{
  "intermediate_size": 768,
  "hidden_act": "tanh_gelu",
  "norm": "layernorm",
  "norm_place": "pre",
  "init_std_o": 0.00736,
  "learning_rate": 0.0054,
  "lr_mult_o": 0.855
}
Each number is 128 + 32 x the weight over its row's rms, rounded and kept within 0 to 255. Layers, rows and columns count from 0. Numbers have three digits each. The size before them is the row's rms in percent of the matrix's.

# layer 3 MLP up, 768x192, rms 0.121, rows 741-767, columns 0-191
098:133144093094132106038164133172155120197096147149155097108149136126137126157125129168116096117207117142080160183171103139158135071159126096194156105130106112150093140136110136151095158126108140147116138097151086111107157106072078160210151151098137195093133141101136142174119191086116116155059170153151197192089114130165105098131112114179139134129158147111133156083183163088091139109183194134072134096058147105103162154083131071141116115133186138136131114115104096112126147110158130196097104145131139166077096078116088091156098136115135159078122135110136084094127113165120126152
082:086142110072146090093090175068082161063169140121152227204153133145183103101142111150110073153121186161110128089150148149157160101137099154141135144144117100162137147185104168114141127181115158100136076153116174124202079110148147098149192108115124101116178124177096182114184135142111118109129140193140117134077145137103049068061152097129128151162100213183165172148168096150146133167123109117126161118165115124087133113107143137117110140157162118124152155090156117118115150151090141131180083151140164112123119138180123154140135178141126129094118100135151140150158124173152138061
099:090117125105072167163134118087172092112244111134102135096132089138089118109120213080155111097127111122107107163174181153114158143200129149128133119156124155145145102091088116153124078161148162108122151136104129159133058115080121065143142089099113156170113100081126106156126115167126154097179157127110073149170157148122096149158105107161148133081127128088133128098154153108122136141117150178109156084067144131116102079125135129128140130125014108105130123150106054101160109142177115135151174134109101216154146090035119109089125136142130141148142159166119103119199135113086124170
094:186105139151152183123170168095126138134155198111159126092124134147106127169094137131107103150102110142070126186141085168132132120108092118116077050131085158172146142159101150098080123108122090025128101162118104113088109111138105154159128112160132114103144078057133108145160168136130135091139118114117123137132128124184152109109095125105107083206160158173156112126104157090059117181109089103153141158178109133122126076183101150119137178139157157162104102114164115170151085112108089031165184100141143125131158135169118154068115167077135177154104118155138137134057131192077143135
097:114124146136136127109189126098113172142080077089080152156131068123146132113163109126148142182158105145090126036136089167128105048093096073152143089115138055074112135134110176139158185131144102161105075118118106105186111177147185116115055121093145120111125149120133145111087135139143106117157114147108165165171139139101116147098197144140131186137154106119109183111114119091140079151084112163193109131163152133132142129141110087131149135191096140164112175091116186114170163108126116075112155062057100114091131119148128131126095155194097147140109146099087151096157188198154159126
110:077105170091109131115102074152118089103121165135132131114142126192083169183078123137114151147112082163094154145103093093140102112135122164081101106062111103138112137089122098193094062170051126083153185146141133123119117109105164120135198106165106138097103089080140138011119099141130176157169178107128141058160131070090106168129107100140133149100181161130156114112103086116097122140112122120179126126089127110137105162174084129094110144096164093149186125124182149127189135109148120073076166127109176166146106118127086116164109126111176081101128153127182100134148140166118169154
108:100152135136155114170061192107176136162118172117142180083150132075132149149083143139096177150160124178077152139152161104175132201155162118114117065104195119108205122153143165084116140112108170122156172153107082164150101167070120146144117164094107124155144133122142116126082119131094116149141102107150069127106130116182130132172090105044155128123098137130115083149115168220118106106123123134112197101152147095112153068106122071081079135116113104115130176165106153109037145138112113086166119135153084108086170099123149075179138118169116120115147142158101152124116127121096183163
113:125067112149104179093199097120096089073150198156146150120135143142116116097125120103119178138155171158122082134134130109149139177109124129092117120126114114133170165156189115122152131102200179094089108140160154070154119141142060113084173157082124161133135118044106140117110146167170153104108114135101082114175100173167166120123112080125118122140162161094166174130109117131116182163120096146172111160166159163190139150117130117101170152132177130081101118131140101097090119139132026017159098088102110137142107088151122121104066085124148150109107114102106154129135116108162172197
093:123103131113089150143152099126137121183118068097093169163144132121162161116150121113108153115113178089118151171153197112104137108223105119061108138095160177133147160093121151127155107086157162120062063104168097111157102063128159075119068083111156073140121094109105072123162175103172130147110123111150122146086143140153145131169150154129124119119088129149177149132128164181089148154234074116142089027092121126130138097127121133135137097132105143086187105110101070156161105083121122105123130122145171113137143156156106196114147155094112125151123092087133122080097078149132062107
084:141171084131115138112177150034174095168101133127118127150145083119122124133088096108087092190106126146112031167155150150183083101200102129086154096118136143139136060081072144128126162151110130110143116161126116152115139130115139164163119144142154115123107123175150168122073146134125118185088102102076119147092199133155140073155090138178144141099078148134131140112135116153153176128142090153124154072088119144130178088114109114111154127159142147075163130124088141167101123179153204131105125122111162132196136094141130150201102192062117149103107092116120212136139121155165072161
087:174188114144113143100114106088110124090131147125121192152174182178136126121140074159176112080093092111143172125198144146142174131123096165089119108106131097126109117172139092141100136130096123177110110121148164075132097100204139130094118171083118114096081121124090147062136074109151152168126146073185151118183104148111122125171132099115117138106141068118127133150053092125139134142095063100075112170147164160114116155105069144100120092139057159175097131130157093161192160075130106085112157121092122192076054167122075111170137159155162101066125101105111132162160131127139133127
093:077109148176115138109119128081097133098121123100174135115109160166123090115145085069117161090155188147148161118094133111152146210162174127077123113107108062164107126073141138086142145101123119108115163160102073055151135119166119103139126205102135161187102128087112108119125140153104170128118147117148158087091219130095109162157197094154101064145114115166136129158141151092136127141104107208163128121133118155119133113133106068156044154151169116114173116130086174084152066137138124120132141149122099145153048144113158102138078135058141106056087127140116157153092130112150081121
102:160113128098168105115133132150095155122142070116082144151155099146110189134114095145115130149106122057143108085129093158112151063131116104142104126110151088134092082164103049124132155092124202127144157168159152111063154144115083094146138062165154145129131131105117068105115115150109138189113117164129126076178115042103138114115157109146099122118127131136138150134141141167160124152157121075086153059202148115097200160108138139196156127143096142147057124105122109147140120067183102121125105059036158114080125176151127145155087142173133147126084189122118101120092193129133124164
109:102180114097185138125087177137126115052065150123129168146112104138163146154193166122134116129125099143177145131128148125103162092200147155118147171132132057079124118134174163176145138161136179131132109151104107128110088113163114143129065113159119171094155078151166108082094130205114159141100076144116161140099125118055111163137108089160151116129171135115183119156097139091122097151111133083122139096147101174135114196128151084099176092146123089139207101138094084163106174119183101133118114099150113091071173075162123159138163186088166132194112147139140154134112086120094062146
093:095148098171118118168180161150176114109105137093149079102155120165197153160107133098152109128090172051124124096152143167194091127158150114095149213092125102092118106141137121174165180111137092135145128145085086081071122133183120133144141200133106122119105179092074187129125157119110115124098155073186128154154107203115149135113104136134161184120129099132125122148119114120111131140145104108135190087135094142116128135100116117150045117111145083131117151155139055142113127152150123131102165136092119129137153221127068140154103026113148146139105126131203105150136130124090062093
097:130068110122091096101145143092122156101108105093144151125116121095140181134100148109138123160127124181141107144115192157110096146065155099156129164121166093161136111159145132132107150153127124114163129167128174098134119132104120113189092172193111171130137160121127140152090081172111106115138117094164083110101126154086095077124167085157088103138118092130082090184169163125178092187144125138107132207158144111093148063177125045134135080186207139113133095134075119121141135195177120111149083153130179042099143153121078078141143085051115149078168136127111137092117161094127139163
090:102089109089169118114155129106171078058115186157145086147159158109080158184139098091105087073157128128115146105120136125141149166111115098097144145122093078210100130124131120173077092121128122114190084138140152125105124109088136212174122118165161145165194104164087185106177082181116125166089167046121123164109216109102068131131116173086091122119149122184092155195083132090173175127079092099155162157104105200115104105113091067099134091115170126151107148131144117114132142100135111155092148162140141105137149126147102109155129119165110113114129107154132120127169130139093145162
103:114138162087163165117144160100127084124104176098173137128120130127173132166039118109096143151114108166170186172171097130125105066176060097132124143081179115150127146110086133132154128158075080149110102187121152095146129150121195147093177082130126125157088148070185161122136102139168148133156088189095095117165173081133146132126111108151137148111102109135106111104108157181069149117133101103150127142064163182165119123130078132119103094130137086117117174037118113111123173150109130146120131137112097177170138130134110113069098226073116133186113127163112111126104122187078109090
093:107164176096178099094084138118121158179135158166121095107123135101162140200156137203135100175141102073062095198131165108058144117144121183156097143118172177160166091179116175098148146126116172139144084102110086143178154101022108107162145110108111171148092131132111104158063105181111166122107158148166117091078144165164079120157089132120126100142126073155129162115099135099085098129119123123163169112118090117164097114123198121146115067122165144121151102147211112134096154108120133116156142155145123125180152138104097119076126189134130087111131150141127165112100125168115186141
089:104077143100142169166073097182114151150112081133105129120108106134095132118077097118101143150165082134171121171078107122125177137085132148098102108131101119100111117146173133066171134128052116144121160163141165147166134113179111110125140142132107106111133169116170153155178155150129100175175153152119120077137183096054163121174127052127173086134062191090142093138135123115153122145123117080115087090089068081079156098131162077079146130151149116178098146158093187187187132134130155073144162170152117097112101135120119154058131148111132089127146071167156053111116152129155176130
091:121103117181113131165118144157082153086143172139112162069158099107111199165137136126143162099156101094151118121170113119139117111153096147109099118093181129172074183138152143110134079172137126193128164193138123081181097155141156105170095127158120081173127141133099080035120081153173041097146150110146144149151124087130144081118111139093112099084129117149146150123102095081133146136115108138214131154114124153114166136140071189118156123074142162075175107095142109151072053097112117105157124124099126140156171118170150126057163087103092135185114180142161100107076123114164135130
092:076133052107129117126089113117120157096157148166060088147102120144126109071132133109063095129105139163148168110158162097174146099118143126132103072117142095130134165218087152112205087096075202087158122144135146126118071189135123162142106148140169114061123130122126137119126104137082168172097130144083120155122130167098174165190117103141078151172120128143191156117062184139160156155207107157113156143099089124094145088136128106054161175095151079143057108115111111144088118158138089169146150077139131110114171125145139093126131186131148141154127163111154173147102127142127124152
102:207168182121191145181137101159086182129095132154102067122131123167154156124089114090145131164112083166142101134141138097140150094083093130122126204125116117141172130109136129095129177109162150143136151176120139125090103066089171174113167111111119133139152142076125141106117138138097218159156171170120078164116153095089181102204112110094108043162161121108145128145152125148123151098144094110183174088125117070126147121146157121135132162127139074180129116153141132169128129152092060108100101106158114098128144152084074119086180088093137144132178131130103066111139167042163126155
121:176166118090103106118141133112162134148141162124125103142125094127134081137120080151105153160119106144123141072153081146124141135126108130190179149153103124090098176078174095107134144130138134126090069241126172118122095109094095099159199129094131120058216149091125146194167131111166158130146106120170148177100147137121101134105072170122128109193167151088094089087148147122115155117143136029087162153106105146195135088158085166120151088121140134111130130138148121101150094178151071101171114156101077152127119135142071123106176102081117058131088092108138166156101167115105145144
098:119156181143129137096185155106095132105124142145150133171159042106111144200095160138068093173088180135122086142161152132164079099110074145130167153100080088083113085088131181089107128128121091091100120140124099082134095081071084203126161147156112117107154101130127120106103127119159134059115187167139192121092187154129117092103061160152161127148144085129144170130116165153132070132137165096144151156103130104156196141105111109134151086112138160105110078165090124056127131157122157147144130159152201153199130136164086132107121117124133134073113089128128086086115168153159165135
085:178171156109187066125156071134120119101084149145130133127151135116185143133102094108131178116094189135129124135097073121150120149149127130122129138088168090086057167128076140135075154101152148138135060169128160116184121102114192200129100090153134149073145153148112100108113138020124153141098165120135108087133153091151181146132111118174077115087118126131104132214130083167048129140125129106130115100116169103147120149132155091168094158110112215104137073115147171153204137129133108131138160116192125159143093136127066093169089145115110165166100127179109141132117133118146141100
098:115182136167111137124168132107084122093101092123121135107177142135127165163086131146108174106157146195103104133126161221106107052085090082164135189165133136180182129176155145086152136122116138180170189134099179124122126104115117140134111099099168067116141159110121122095149111128156108105163145111186142176127127125112120082152081152145101115172143191143096183094152107128116137117134124174126121126115200141129106121127135114194091186068176122110090138100129110181095094105094120115107201133180178179126191135185077103098150074151118133102176128110134140118140183135095086162
# layer 3 MLP down (transposed), 768x192, rms 0.113, rows 741-767, columns 0-191
101:119146133050127129101165166073157100183089100164158136158133138160137150120222136133101109154167081173175102140119087132115135169175140130143101160118137126118101134175057119096129155151112142153112203135121122135097081101136173086150087153145138107112128108102179129091108141104147080100098110093161092133101122164157141134191119080226165134138168116094165099060143140125179153159118137170122084131180184106156159128139112138140154122095110176108183147129193121082133119139109117141094118191119153148064134135141163096133103122060153117204116130199126183146108150151167112106
086:159072199099168137145136097120157141025117155109186181112152191128148103091139087146129113129132175039113119112113118115123135099153143111151128153116100085114079077105071169087150122116137104121108100186085091121151127151100099101147172162135087146062088163118109177102075123114093154106139140190090191140092158098153137118155099102120163080113120107176124171135149158082151112166079071101060124137030105127101078108110107117113102146145179127143122084167150156148109167207125088094121173142148157153133138102125121146095103150114125113117130081136095149137139164120098153143
095:105140114138172130118136105169070091140120148102067173088103094141110155086156083049133136112090153159128081152129106077165090133124157118117094092099085085081133108148131128161131138105141140151165090088080074123087131156089103174125141122165132110171105126175110171133097081135096182083146065096031128121107119105134160027171144148108139125107149208152101096113086138180184149124139143137121108121167186142175111107181131110122144109140154114158125130092131096145076151086120158138089101119162127133073187127169104124105128115097096200120108074169119155166163105103153108089
105:106124154142153126136089117139095116076148198149125112149170092152197119121099137152116129111130101166126116124130134120126150096061136086132158127128112144106145163155100175090134251128103169126174141117140131129172148123029159104162122133126112172161153149106159126133104126148071151092144084103076136114138124142165157184137182068155114132174065077153230144067136075129130119145128121103129113152145123140107136149156049116093125093133126104181091103080090171115109181166158155162148124121147120086104097097143157070092126133139117157133148095152138090207136074081116138174
103:138132147148187111171096138143108222091123145162124119139208139133179125094109137077132129115143164083135086153139149099105088090142096148155127157107139102126095145140117194081134120103144112099104118170137133131086142186177152181155143118194184162109098130142143132069159146127093181166072098108150121115108163156090161134133129116103157102119131181125093115159135135171124134128064099108139095116124143097176143108088138069092149073136164099150134160200168142195149150157128094160137113096117172144125149054133116126099083188070125130213136118154147137110172057152137200166
102:126118168146086084109078143123085069162136209164123175108172099133081141158158093168085115080106100129099193192066067092128066141108180079169129127144169138195106121133145119153108107132106129102113121156113067125085190082109110159158074142124109112124122139106148139172095120102161080133122183107161181116200157133100090163131158110118142123156172114089147092118158114124157123140103151139106089134115117145089082075138167135122148101118166136076094138118099130176178092057123131158130098136159132150093174128146076131089151074177126172107120112097130088130161095162182170147
112:156122114114088064068169147126105143089069102141119103103125110166123098132145117166113075132103123123142145042125173150158134105136155136124140167105141165156060105067081135118143118086081101114171164136148131119095142129138067157122159137136139099052159109126002122076112130170156188138077123100139151130126125174120112106110138061133122165145132137164152112067167106102144182106146120175132087130086151143114136139132137131132089163177190119138104108114102142120126112138104077193107125139116057166190121193134181105144090144132152172119094116143134133136149192121196070138
104:125119173134126137162136115146135078105132087133114108152161058099154106182059158061091144118133114147225129150153106100147192117066130140159128134082059099130138143136176147096086150076158150104061120130200159145175191084098180107141125106094161159138139139154170178090147168155125129137127070102161112093093078123125124116111096125098132185114106080116069117134087141107102098172105124120147117173107121135115184131110104097173141177108121123125162124127133120118086085136112211114160174134099165142143076043069105155135106136152135146116161121164166144101128164109078142151
094:183173104132165085159092221165180122120108095149193122067100128099109104165142129136165131095107050144119109081161152106127141149125076099116116104139143101156136156100160151136112035156103151096164114122095144119155117154143123179052153153104117094131050066124132124134147134192129156129164097154059137132101135077097171110150135143091153120096097143122075144178124159146143112120061088116139153099120115111098089184114126154154181165075105105160078129184151133149123131140108150143165101109136122077123087108145070090136076149109212095112143119123124072156165120115148153108
084:045142160196082180126140157063108197114131170171158142056100137073123070134141186121138114127097117150128073110111155131111099128138081054124116122111129141097136183150166117140092109121108113118110153143134110123144140113084096124132128150087095119146107089106141113132142091171160108106124143083160133172124098120122107079108099078122071168149110135090142085156066108136139128106084147158102161133138140102127059135135142125178117165115187142110167150124080175096155099118084232088107133130117126162137168095129072091078127140093189124132193160074083124124166118190131163176
089:047107150141126155170125108153188139123112073116091150144075131078084169120082122107126118168150120132162109144090116144158100161088108102154142134184110114146192132121099135102186062128185162111139139127186098190095123094066057133161170129174129177201099178143170153193134079127157102114111129118131112115106177152147165125126105145120105145116134100206089086115151166167172123103177186143167147127157121144111122114128109131125126160108133119125178086062142095133125165131098191106140156153184122131175110103082101101119128109102115109152051165160167091123132062154139107156
087:126148147170142099092108152186116153215131133123068133113163120139141207094093144141077099068111049087056182153113152124131126140133153141121096156119146146100154103067131110174114132089125134114155133127060143126165187161135126143157174078088080130145117174163154113123130128132116151105119162142131211182119089095115148100190156107196130156082204128142096140114150128117171096096138112126171097141136145146136157134131137158115143116108129157125125068107152125056154138087154136159128123175098185107157179068119120125115127124099129124195189158106154097131030132131123109158
100:150128156138073179070143087041115129094118157128153088025101146168102071121131100112099145149152131090092128057097154153189151148149195145098150075076093081136127157088176141097097159087133151156078121173116145157169124104153109145157123124098098138077108138127102079137113114115176175128088135127125162152126162128137115126148079177087121111104124139137088119141149160146099127150160138109098121148108122150113140135115119154090124139134103094064205111104151161080124099187096093157101135119155138094189091085140146104173189120182091091086146117086098114167219130140113104106
097:143124120120130148091116165102157170083179104179126168080112138107118070140119144193060121119143104174100071151141112122143189130078040066181098170061123114102170129143103123127141125089140160167069104094169131159146144143128173081122132085132157124116135088128070117130122113119136157148136138118144098084142157107107170132115171132170170131078125111109186092140130148107142176111105162153118084125124216110148123147146138145121124199142172143130153153118111135089176096105105189138116168102086100167123114060139103112044073112098163124125126200201113106104130151164122170121
101:127116122098170122149129124126092113109186123139140065144125159167118135161153157140123135152123121097113110084108090071127135125145103125123080040108180098165120140095139131114126172169145106159159144128081062130139101152073069161095089153134110103097219124185149102142099174123108169083096093119131163135117110176231151116099137181075118102110215082147173106099106145128153143156102096137083144157114122099153085109106095142049092103162153109196091166094171147160121053144088133122139104121127099124154156133121127140116152063149088169141173095155141128142188105100103135142
097:138107130106173128130120114095151160094108084078105169088079143077151154145101119119160126093146141148100148127094126164171190112157156156100111139150149121153150126089106143105074091087168111069165160096114168125134112157148131102153137148138058184081136152117094163110110116155171135130139094066071145049172166113106136114081125162173054128131159157128164139103131173156188117125127136151103128147115163146134119101114059107108083134129119185200123160113143158096189137189143095155077144153129153129183129186156070130051094115212099120150158147107170119118168183097145154149
087:078135143103152098030060141130181111123155129143107113168130198121151121138136157187121119090127139141172155082109128110062136140139154102154138137126107152163113150114091055080086105165205138083148121145125120116087143111090185108084135157100142078193120149093168144151161086124176166151117084143102130137142081124117166091092157141101106161138109107172107050146152071161112178131094096123103121143067103139187110101134098128085152121109109140137209133152089141124165103119178145140139089059176126130108134130111119118103133096173159120104142143050097139152176108133076068132
101:126102129127153066110148137105136047135148070143123125104168065139083094151125137122099173125155088152134112142080135147117100194113117128147125152172108141149150128157146058131102157136151125117141103078101084141157111144130139102150168121109152103143136134166113092118093130069128091180116131126149111141199157147188138186192160147089100144104144135139186100151191151154111176154115150112066103131147085095138178194164159122126124131159137192106092129098142176126143142127098179237176063140132124120129141148094074092092121074115113151115098145191165161066192129124118076148
100:081137117127129100094124157120210169090115113117197105160123143071107120102112094200107153114163173121103166101132084117093084130161079158129144156123078127152094163124166160158161176160132093099142136090113101159106105152125169090142136155108167114086162165158123205095104131066128163105158159112162134097125113153155143146139126156103179152176172154212093148160164115073087121139141082123172155150063138195109135129157122128094127136119138131143121132219144150096113166145168174159094169159092116162216140093145147094105093119156128107122165114102067114122091146060131105146
090:129146165164121122129178135134065121146134150107118063098143171117163088199165114142105125114113172123191101135147153152146072106102055139151207110157103111149147167169108141118102114104153169099116148074071089149129109104082150146093110193091182101159139091117138114104133146101133085080049122169160144148136169160106096135131066103050103144115139130177093103135096140102132075151128128129122085099102166123111139068113117118139098103086170108136180147113118140116139107049115123178166180085112126107165177146185111153122147093128090092084093185151111199146138131089104088124
083:217119101101165116154145144158144144142163161101127199114066070101090077092151154092142135092119091115078124121168149167133181147126147081163120162132114096135117090200109107140140094078120113097098129083067140130124113100114168171158164121137113160082145147144116095176115168136111085162064106080128149162133194104108094091131144136096110105101117187116177121119092119133158082116152087133070132125181164212079084137114094149117143101173079129101150100185079182155128109096126093202080111172101149114147141097106179143124138137164146141071169102154126138154096118103139131151
101:130083120123143116103042140123137115208112105194079181099149078117137157116173134121112129164142178188138092114093139135111178070096175203151149177140133165156098074148115148086133103087139129163140142126110151149132110110091151157108147127086141150173100128107141139104149121090154129147128200085038105129093105108125121121125143163177094188150169153124147134123104169149186084143148166104145115097158114138189130145142118121157177122122153150089139137181095156105151144130182137124113146142133138126170112111168076069133164204058140178128155084094130084113130154218161101146
095:133068091084125123174130174132069146148210156117084121076167109086112081150155144112161098078097128105153176130121158128057155124102128092137097129145147167102107130123141077153112110143102087123109159106183109091139119099125107233111132110115073166120096124137062111119096205183127115124130159095109137202173151145098098155131160068191128105189155142155117138112072142097120125135117170153096131126103106175132161085159118168129148092146122143149129127148187099132168138082090101161112180198085090128111163120148150177140116098134128104165096141133165127075081124074084149129
132:134092166120159172140195118108204150121087176123124077183134126125113088127120114102120122111103108205108140143173131139153150194135109113128119192160194176151126122157088170097086141148072054193150097082121078158118135132045132106120146144124105138062161164135129087161144104151155093169139174126112147129124119118166173072148072149172148152107144184130141135150093158085141161147089172167097092147124155121136175086123119107112165154144152138108157132141118095078100152193166104146127132165139101067148128136142130089145108155137099143113073111122103146236188129129135126156
089:131064067149131155112066113029101130118104088129118143116170141091063112119147130124095115108047121116074170115056211159153146162134139113160060109128103146129115159157102134165144095139100153130083133126061120187090138140132102168166123131128136127110171103103122099121092180131128109147110102098153101131185131124129056130109160098143080118146150144154121100114070102098208132091147127110089121132092119154129155182121090205145114100113150132102109097130155200105091076189145073065141122095126130140121133177141122136179116143078148086118091186095106145117107107098117148147
077:122125082153093102165142162140127182130187065105128133148147220192123118100115187168081147136114119121155133082091119068116155116108125214131072202106128184170203101145120113077161084092147172172159188091170133144116127083137084112138163151096111068095097137151146130074107154125180064148145097113107146159154175163138142132164102152116125143128133110144153112111123110127150152146173110095093143102124126154193123121189081131129100086160128101142113149152155121123086082077123158132137077165131087088135095067149129147166117159109133147125189120153166108124128098104089175169
092:149116058108136104097080084076117115177099097063087064120159101116145148153152126080093127132124149109163149088143133178188123065102053136099143140166155070093175065116109140104140127122093164172136142073085139158091130111094074149098117170140121055111137123133126076127127181164090119106186125069146113127116134109066123102065112097173099150124167164151126117144186094151132162065120107135098168119104107145109152125131170109165095103162093077152057132100112137119127167139108164099155126154164123137152152113153163201176087107109152159152108102072114116153096118105131146074